{"norm_eps": 1e-05, "positions": "alibi", "qk_norm": true, "tie_embeddings": false, "extras": ["local attention windows", "a norm inside the MLP", "value embeddings", "hashed n-gram embeddings", "a smear gate", "an embedding shortcut", "norms scaled by depth", "capped logits"], "lr": 0.00874, "beta1": 0.95, "warmup_steps": 0, "decay_fraction": 0.769, "doc_mask": true, "train_tokens": 135100000}
Each number is 128 + 24 x the weight over its row's rms, rounded and kept within 0 to 255. Layers, rows and columns count from 0. Numbers have three digits each. The size before them is the row's rms in percent of the matrix's.

# layer 9 MLP up, 768x192, rms 0.196, rows 0-131, columns 144-191
102:118118148099112127131142134115135130100128130147119145143109115118174125128108100076138121143171141129110144125088135131142140128110154089110118
113:075133175142168105150142097116144148132131142156139116114142169170108149126119101127140122166097141136110180123161153126132096142107135111155152
125:131083131118110174153122073134188142126110147143170077127116125109131142132141103143122136135120137120117154099091104118125114121126122116104113
104:091087124131171119118088151108110141134106146127109120126117133108171144122134130127110130160081106124128125134129134102142095115107138153213121
105:116142158107163096169093134144139115194094146154124137143111118153134087136160133141111117118155134127091113130096149175101061148071117117183097
102:115145138134088117175135095124153086116108156142126171119116147136113127119141099155121143114138159153104115145165168128139154113085137082118144
089:154146147168139151146127175130095093065102145150110097136116130140128154149103155112119095138120111116114112153119118123140149097135166129148075
105:103133134147106129116108137084132160139125140111146097116140156115099079054150147140161118143168138107120154111152137107145111136126121133135124
095:145149167117158100124124104129159104122116170162198118136137120170131139104113127092112144109109126177097092137127106136147047126130148135119136
110:125122069122107109118113115088134126172143166143129120128131100151129157158130096113101131105147089086103122160100171109152128118143118141160114
106:143131094080096131102146079162148122120113134115112104092125113124135090147155148141128124137101103109091154155118091153136159131083140142116140
113:118146148102097110106124145138137115134142112125115166128176129183141072121118094124126165114109128135136149108121096162101092175174124126153164
100:148106094129116090140144176133134098108128108153141120097106094153098131129085131083144135134095128118139122103119095127152115140099124112107155
110:139127142085185137146119134117105137114138169141125121162123108170118093173093154113143125128137150100145129103138144137160101097126169140153121
095:131082113155107113170120120125120146120174121112097148123066115161127100126113133113115151182137126119090104132155118120182091133121121099126104
112:161138094155131211133161113126156116099131197155179132146106102148160136143140154131142138154136126129104133120082125094126117182147128130111143
095:172159151067136126114103107120112125114141154102152126121120134105138115164094140121088137146152108097107139097099128153095086125136159128129127
101:126151132115108140137096139130135099087083125193072142097135085098112178080128086148122121109129107097110120132147137121105178115121139136128114
091:115104108124153148148134128122104114159135104127139127147142134103105158107123099168147126116142115121156154133143156135117165131097136104158092
097:103126115132134136148136125121116166151121116140117124151144146135120095159166151166164086128154135131121160081144153136115153081105150155145119
095:139152147112136088113138125145173106101133150120132116158102124137122133129115098142127170141113180129153118158140126135109097148116102134124175
065:179118127123089116163129110122141112140105140134140093110148078151116104080140147128125118124118088119155094132100146136126109098118141163168130
100:085129138103152124182123150103091120127125155125091095147147146128107137156145153128132160117158108151124130120139150143085130121176087103142139
107:158090144129119131125140114164137146078140110142122115136112130143141130139167127129127116129124108111093125142140112140155100151196081112135152
100:140131181130152101151118131114130129110118126119124114111125120130165123134103090082096105112134126124112103125153146142121132148115131137125128
099:214119098152142082144120117107089111113128156096121106138149131107123114118135122147149085116118141144154123120138112113127143078142161116137096
094:155154126119134109087163133132140121121135109124121084118132148133119098145122110118109126093183162118115107145085116089154142117139108144138175
095:121147113100077146154151117120103102128147184112104111106123139181102141110111183114114108112117107093106129103122107128170108113118127115111084
114:108105130090114114130151111097153138116145107145114136114132126165129149148165180081112140123103103143135108131136168124180107137098086142171179
096:117151171146116095145106137089132125099135113126194155135116095128118109111104175158128069107149104140123169142099154125142129108124162160154107
110:166132074086098158134104179093151150156130150119130131154096116111133149106149080116089141141127122149096130109141186146162170146134150134147152
102:126138120081128140148103155105174149151103124148122161153171101105093097121120131132138109175127127179129121114094128124108104138128107127133140
100:172103106101125117109139145139148101143098125107071107126104103124151118105137135134150186164106144128134127110106111122150121129160124089191152
102:131158139142108137147132124086114155138117103153139134126115149164081142118130155157130116121113128113124123124142144130152099138114098047118112
093:121142173177108138141152131108151102121117154141121088168113114133124142154130121129062149112116153126146158148086130163126155118152148128118120
082:158111129134111145141138090089134100178058152115125139119117101137141073148179167126118149153152155159106093169102142151111112130104145142146100
098:130109109166135121110117115123106165149142142112086146127146109145136148110127161140134129106139119097111141113129121149136173108146099153137169
101:156112124122126154104114175129095125145163137136106111130106095164098112109142129137127108120149135126097100116125181096160167115110117104126124
103:156100144115143168124115170143111118058137111153121139119082127089079116140136104103068129119159133144162123153158110094136112125138173137130156
094:179149135142111133145134102147170114160127169148127143138145149134102145130167116142122085128130085128125139113151089123145081099145179132112100
094:133132096129158153108183112124127130140169106136123134118118134114110150109108132118126145139115135107143113150106107140070107092118120126160151
095:116176148114114126167125118140068139093159130123114142174123121132115123128123144142131074121123104101122130132093079127109109132109091145109160
113:164150124175109108123116097134147118152128133109141138133142115125123098121098139098088097094150101120149174127161124145071156182138129146117130
104:143118155137105140141116120130126104183152122105134108172121116116108166140107132099091145115129152106144127139139102134109136093115145151142154
095:135102107115172132094165124133121136091129127133158117104118125160096137156166113169155108083130123137137064095111110107139105088142159179125141
108:155094086146132112156149101122155081128174102081146127137141123105109108148124110145108198124151150077125159137149138135096141118127133140070125
107:167141150131112101161148096114126114126105137116138113144088116170125126120177153114078122157103131101179169135116132139130160094102105137127130
101:133155106113136101122122108074112115169072127110146157119151117128125114169141166172166140115107133148106107144106143134181132101119166101125111
096:128135179118122132118157099172122116138111126139146175161139146141117152104128136160158106147134151141151152136091151140147133119123124090164139
123:095113139137129095176135124095126125122135107138133149148112181127171145150072173155155125130175113128151119140111111123133143170107164138108083
077:134095108098158120125112156156165156089069126168158090086167104125081105106143133093121125143119146136145139084115155143136135135100153143155083
103:118103136143132133119162139119167086120115103112104111109119112122148118157115117108148086156181196118131143156162152135165093117119176113112095
116:147112116138133107124129130122145124139162138138105153130110114133146108145151148128091131112069127132099151110102153157165112143090128135130112
096:144158152128104122171104126121169114130101159120101091117122103131156125094141154134142134134135131183122102122147113157149162106089114103135176
099:126120125094104082157093114144142152131104123109093066102111140148112111152169100166142139114115132156112114147135099109095116101117175137149116
107:155115123119104084155125097112108125160119135056126168125117131080149152141154112134159167138078133122128095164149135127169134125098121169140078
105:129110143112109092084117096171113149144146152138133167130144095133115136118098116150213168130119126146126132113079116100104102117118103141127163
077:134064125107124134129099103125139163155166154135146111096155125115153121077067113136104110157113164107098098121140070102110143085137129116146108
095:134111097151094158140163079156158124126108123172166146149075122139136114132128115144135142097130139121086173088085127089154117109120142111117108
102:140126142123104153148156124129130113094149170161133123092112160122111140137090165118142145109110140088125113139131115121131150139147099113121145
104:105138156138113131126118108071107132137134118136133120080153126155151112115122100114135141133140162183162135137131126185080088110111142103115126
099:159126107112116120107120150154131147141148101145122116157112095159117148147088171107059129142134090086103170153096099135127104155118124156113134
098:113127132091137088111135150151091127084102132122169140141124108182127130145127122125175132122127127182107138126099074113100121145128141123117157
105:130134127136100115129145137159134121110112103152131098142105130140146093159110134126135132167102161114143134106113096127115161085137110099087117
101:138130145132053093116073142090129122100139145097145172149201129152142141121120143161079111098147085092140169177132150126100138144095134113101122
095:114135101071127134106170094138172083145126131105161111093166124128108126126158110126142120091149122100147126133153110158106075128120106139144131
101:173151168081109111146122126084090196120152143102118158118114138133126100146129126123091138125070153109140121139150100166149115086131137135135132
106:152127126127202132160191111110137148130098159149133108102189157137103133152164139150185143169104112095149154161116156058140146096147104121193135
103:133112156130099161107190127140098126138156141102097124110147067093097143137150175160147121139118114141111122153114093135130112111088088104090155
097:141165133133171137138128156143140062145127121149105151156129181158121103150143127150141109132076117089122137161102174124111140135140121106081155
114:128108140111141112121127106116137134106109119136136136135085101133126131130123145116153110121123127104062120108145153119130111137151119145125153
106:120116133140141155119111180187109125139155128169105114144102142188105097125130116129174112133142147117155070105130135178089113136110115152124115
093:094149116099150130135161093143130128094111163145116092120109114090136142123091145046167155139106138137138149143077117126152141096120138149114105
102:116066106154121121118160154129142132093120147132153141131164159140175092139113127162115127160113152109112112109106136160185142122160123156145138
105:129127088134141138149149069143160108102134150096121166115117146113098100138177154137124149130131134147152145143133166145159112093103151143122142
116:143150149161113126128128151128138133121115140097126156124154145144154138095132121086064145117127086151139108113134102118125125144131127152124165
093:160109135122143124094132116165120116157125151089102106130086152122125112130110147144117117108118145124143110092112150114113131120144123176147152
105:151119095111130148134102108124083131137138122122095133120147075132110129153133137090129115165091170087164130090133090099142110107118165101127128
095:159137147121127148137103148143160139200116079123122071109112095126130093086097092142138165126087137112084119111128102106128106148128153134093128
103:125095133099147094143166123086134080158145122142065146137067100151110148075115152122082153114135120132127165094117148085108104128123118120124174
112:114155129127124149144109122135157167132103145115149123145150153156145121145120145127165117109137096150126140112115112090131116170127145122084122
101:155134111130113131132113102116121110100119118124150142121099115111162126139146133195153139149143099151104128079135102180140125098144142168104106
095:174108107154130117097142150054103074128088103100132148128109150132114119124164128160132103140124080123125148147065113124124109140131107111122153
099:138154115110127099159134110135113122107113117150143121094148141129136086157130140138138117071140120096154138143159158159158166094113112163131151
096:162105084116112136109146103154150125151107113167094112085154121150132114130090149084148181082112104119169123115145114126159102137151143120117170
108:135160135135145143156140144064126110132130128131091114157145092128143130130161108100091098136147115144117142133166120130149127134170112135093155
107:081132146155105094121120101134135088142121126153138139154090134129148142089091156138132090097132132151114152159117139083132121121115128150127151
097:164183116131124163196135139095103134151119167147120142138108109118144130103105131142120145135101122145107133138166145114134100174104124127140124
098:122101141138107133127165119117109125157137163159114136134160178123111173096109084123136127143134116140138145142090116080122141119140103120112102
092:102115144144168137107116121158147106106117145110104159132117165104106134146146133164123152130146128142093125137099095087155095068131123118169088
101:134145151148099124111126110110148120117136140112138167128144144119075124126153120170080155144133143152133133149146118102112144111083123097126145
103:134118168105155162129130135150109141128062147122148110141122097102126130116137175098162118108145126137128125112114129110122120134127126113127099
093:180127100111118130129152115097098113154161141148111117171134139097117157104162113119120090117064112127122124143086112193105149098118130158137150
102:136104156131154138134154183154096156172138136108081142112068119134143084128118127120133108144107120159104098117111151107129112087114186133112101
104:124116144173159127158155118105088158187114162100142116133112091146072132132096138128101121119151170159117091110146159094165140125193091089135145
101:110151143114152141133116140147113119102099148156113132131140170116100107097143124126098127150164120200122123136185112133161131124157105112131173
098:154116146132116118099163162082146111094131121123088131126116115184148094127159089162098109122148115142126104141111160159101147169141092145168131
100:129102141167114173139151138114128124106144148123106096107143164123135116132116134129143126107169138117133143081131131104112104133135116143131150
109:141097165100107144133138163137101125142133111140110115168103164108140127148151167095098141136125163180137113140126129112133119095175091135151122
095:140104116105138147120121115146127127158148172154083133154118154130083130130122092107156108166061104095144104129139138116142140147121163152132105
115:082144104135118102161094134148117170090123148146123146107132142134098118078101147105097183152149130129153118142171138115124098114132151144059144
100:151127095105080112100114121153101117156125114113116170130162117095123101133158155097135145158105185103168106103148166166130159111183084176132126
111:121136132170103149117122130122155130133098094123133133116121164113156131067121161120154108151119116150160103135148131134154118147151120144159125
109:122145162178133144136107124130102147149149157124134102142183141121134155121140189104107146111121140127138129085181139158110112109122132126158127
107:121120143139170154126143129110140129119131134178150141099090128154159115140114170160099104115104152102140173102157141138074136135081152146127161
108:138151110184138145143121106148139152172137108111133127128138126094115111145122135112157136095139097150132127081105141102129174155136129109178122
097:172142096092110166138141125140150141111108138180119097176136159102107113150147133161132097103165116152141125089164137114129133132154168146115155
093:144102129119066174076095140113131103099133147149151130151144107196121163122139186165150117163085147140119133144121139132138150119122125119130109
102:107141116159127155153115119144111178153120162156114148139149130102105097115144119116104110156113088139120136151117108138132120162157116104162142
104:160157143118135123137108101124124109094139145064108123133139114134109136119137088120136133158158106138089105136132134127088128140164116120137134
104:166115145137137165112113081141114150138111135111148124108117153123161121122140086124156137126158112122149138146145152125089121127095137131154161
107:122114107106105122103146150124090090154154146150138113132125111154157158111142111101166161139134112148157139170139146163093146152135085156070127
094:158166111141122139130143096110146142150095114115146111159147077144090120120157174173114109077156092128151133126210110159105127152140160130112129
104:165125159161146123113144132090156152141127090113126142133118145127126135145151136134142163149126116083109092117140115114146127115138091149155147
099:139138143120124140139147140109118159112131145145145146089102100108120148137131145145149127134151122114135084119107096121083149157105122180143100
111:121103161178147167123109138164169102143116112163140130103124118051092147116142112110166097112108156077135127178123075141151075134098149087151127
110:117143172110117147132148145091088143141119157130148109195111114132114152160118170135111094124116157185101118132138154134149159094120111161175168
088:124155140119151110147155170104117117106140149155104155120108137127110116116125130089129129135118132140126164115118128112113145130137146144147109
091:097119121162084120099139108150103076098121107161140171144115145172111102101132086089084107173192132144155157134145120108129150131141142077143106
102:119132105093106096145156158122112135149090147092121177138117135113112118131115154139097132108140099155117111111149127122106109112134101083143109
106:105157117155161143144135135130130099083111144143123150124147114109161115111143103122181140103126119158113148094165133139114139127097153094084080
104:182146102136111134162125151078156105135110153123127145133086101126140144156131078112089111111133155107117125084118141143140115120118113128092104
092:125144127093163123110136120106148178161138129121147109125126123088144108072155146138122137118127114194079124153134135141131141144093143143136126
104:135113145167129123100151069150082144085119139150121128129109100148105161109159181108099094086160170107100129126116137135143100087142141125124094
097:149105133143134107142163136127127098156136168138137132091151123143140154091131110121109121114154119067111125146111172133107122137112092102125174
088:070103105154124170116092075085122113111130149120135096116130072125085104137172099129102111098135091106155141127118156142123135105099142149123127
098:099103096125145135115134183141107117112124094131108173141135144145138108153105133121127165139131123119122106135142124131082121128137120148146077
109:122131124140137120100151101097101167152157146154110134150132071157120109151165137127121107102129157139110140125146151160105139154146078130133122
096:131128129110110140088144136145101087148157137132131110147141131109135130122128139093131105135139165138112130127103127138103140090135114154089097
100:134122139139140145112114093154139113159100134166118141144152170086119098153158122115150157093125134175175101116125144101126091127144137128173150
086:169078115164141122119127156119112114102153142127121138146149137160093143158152147135135160139117113100128168149155143161144084125111151127121136
089:162106114102069145131132152129156168067117127132111114096108165139112086107157146092067135143176177111186138139111121110126153144159154050148112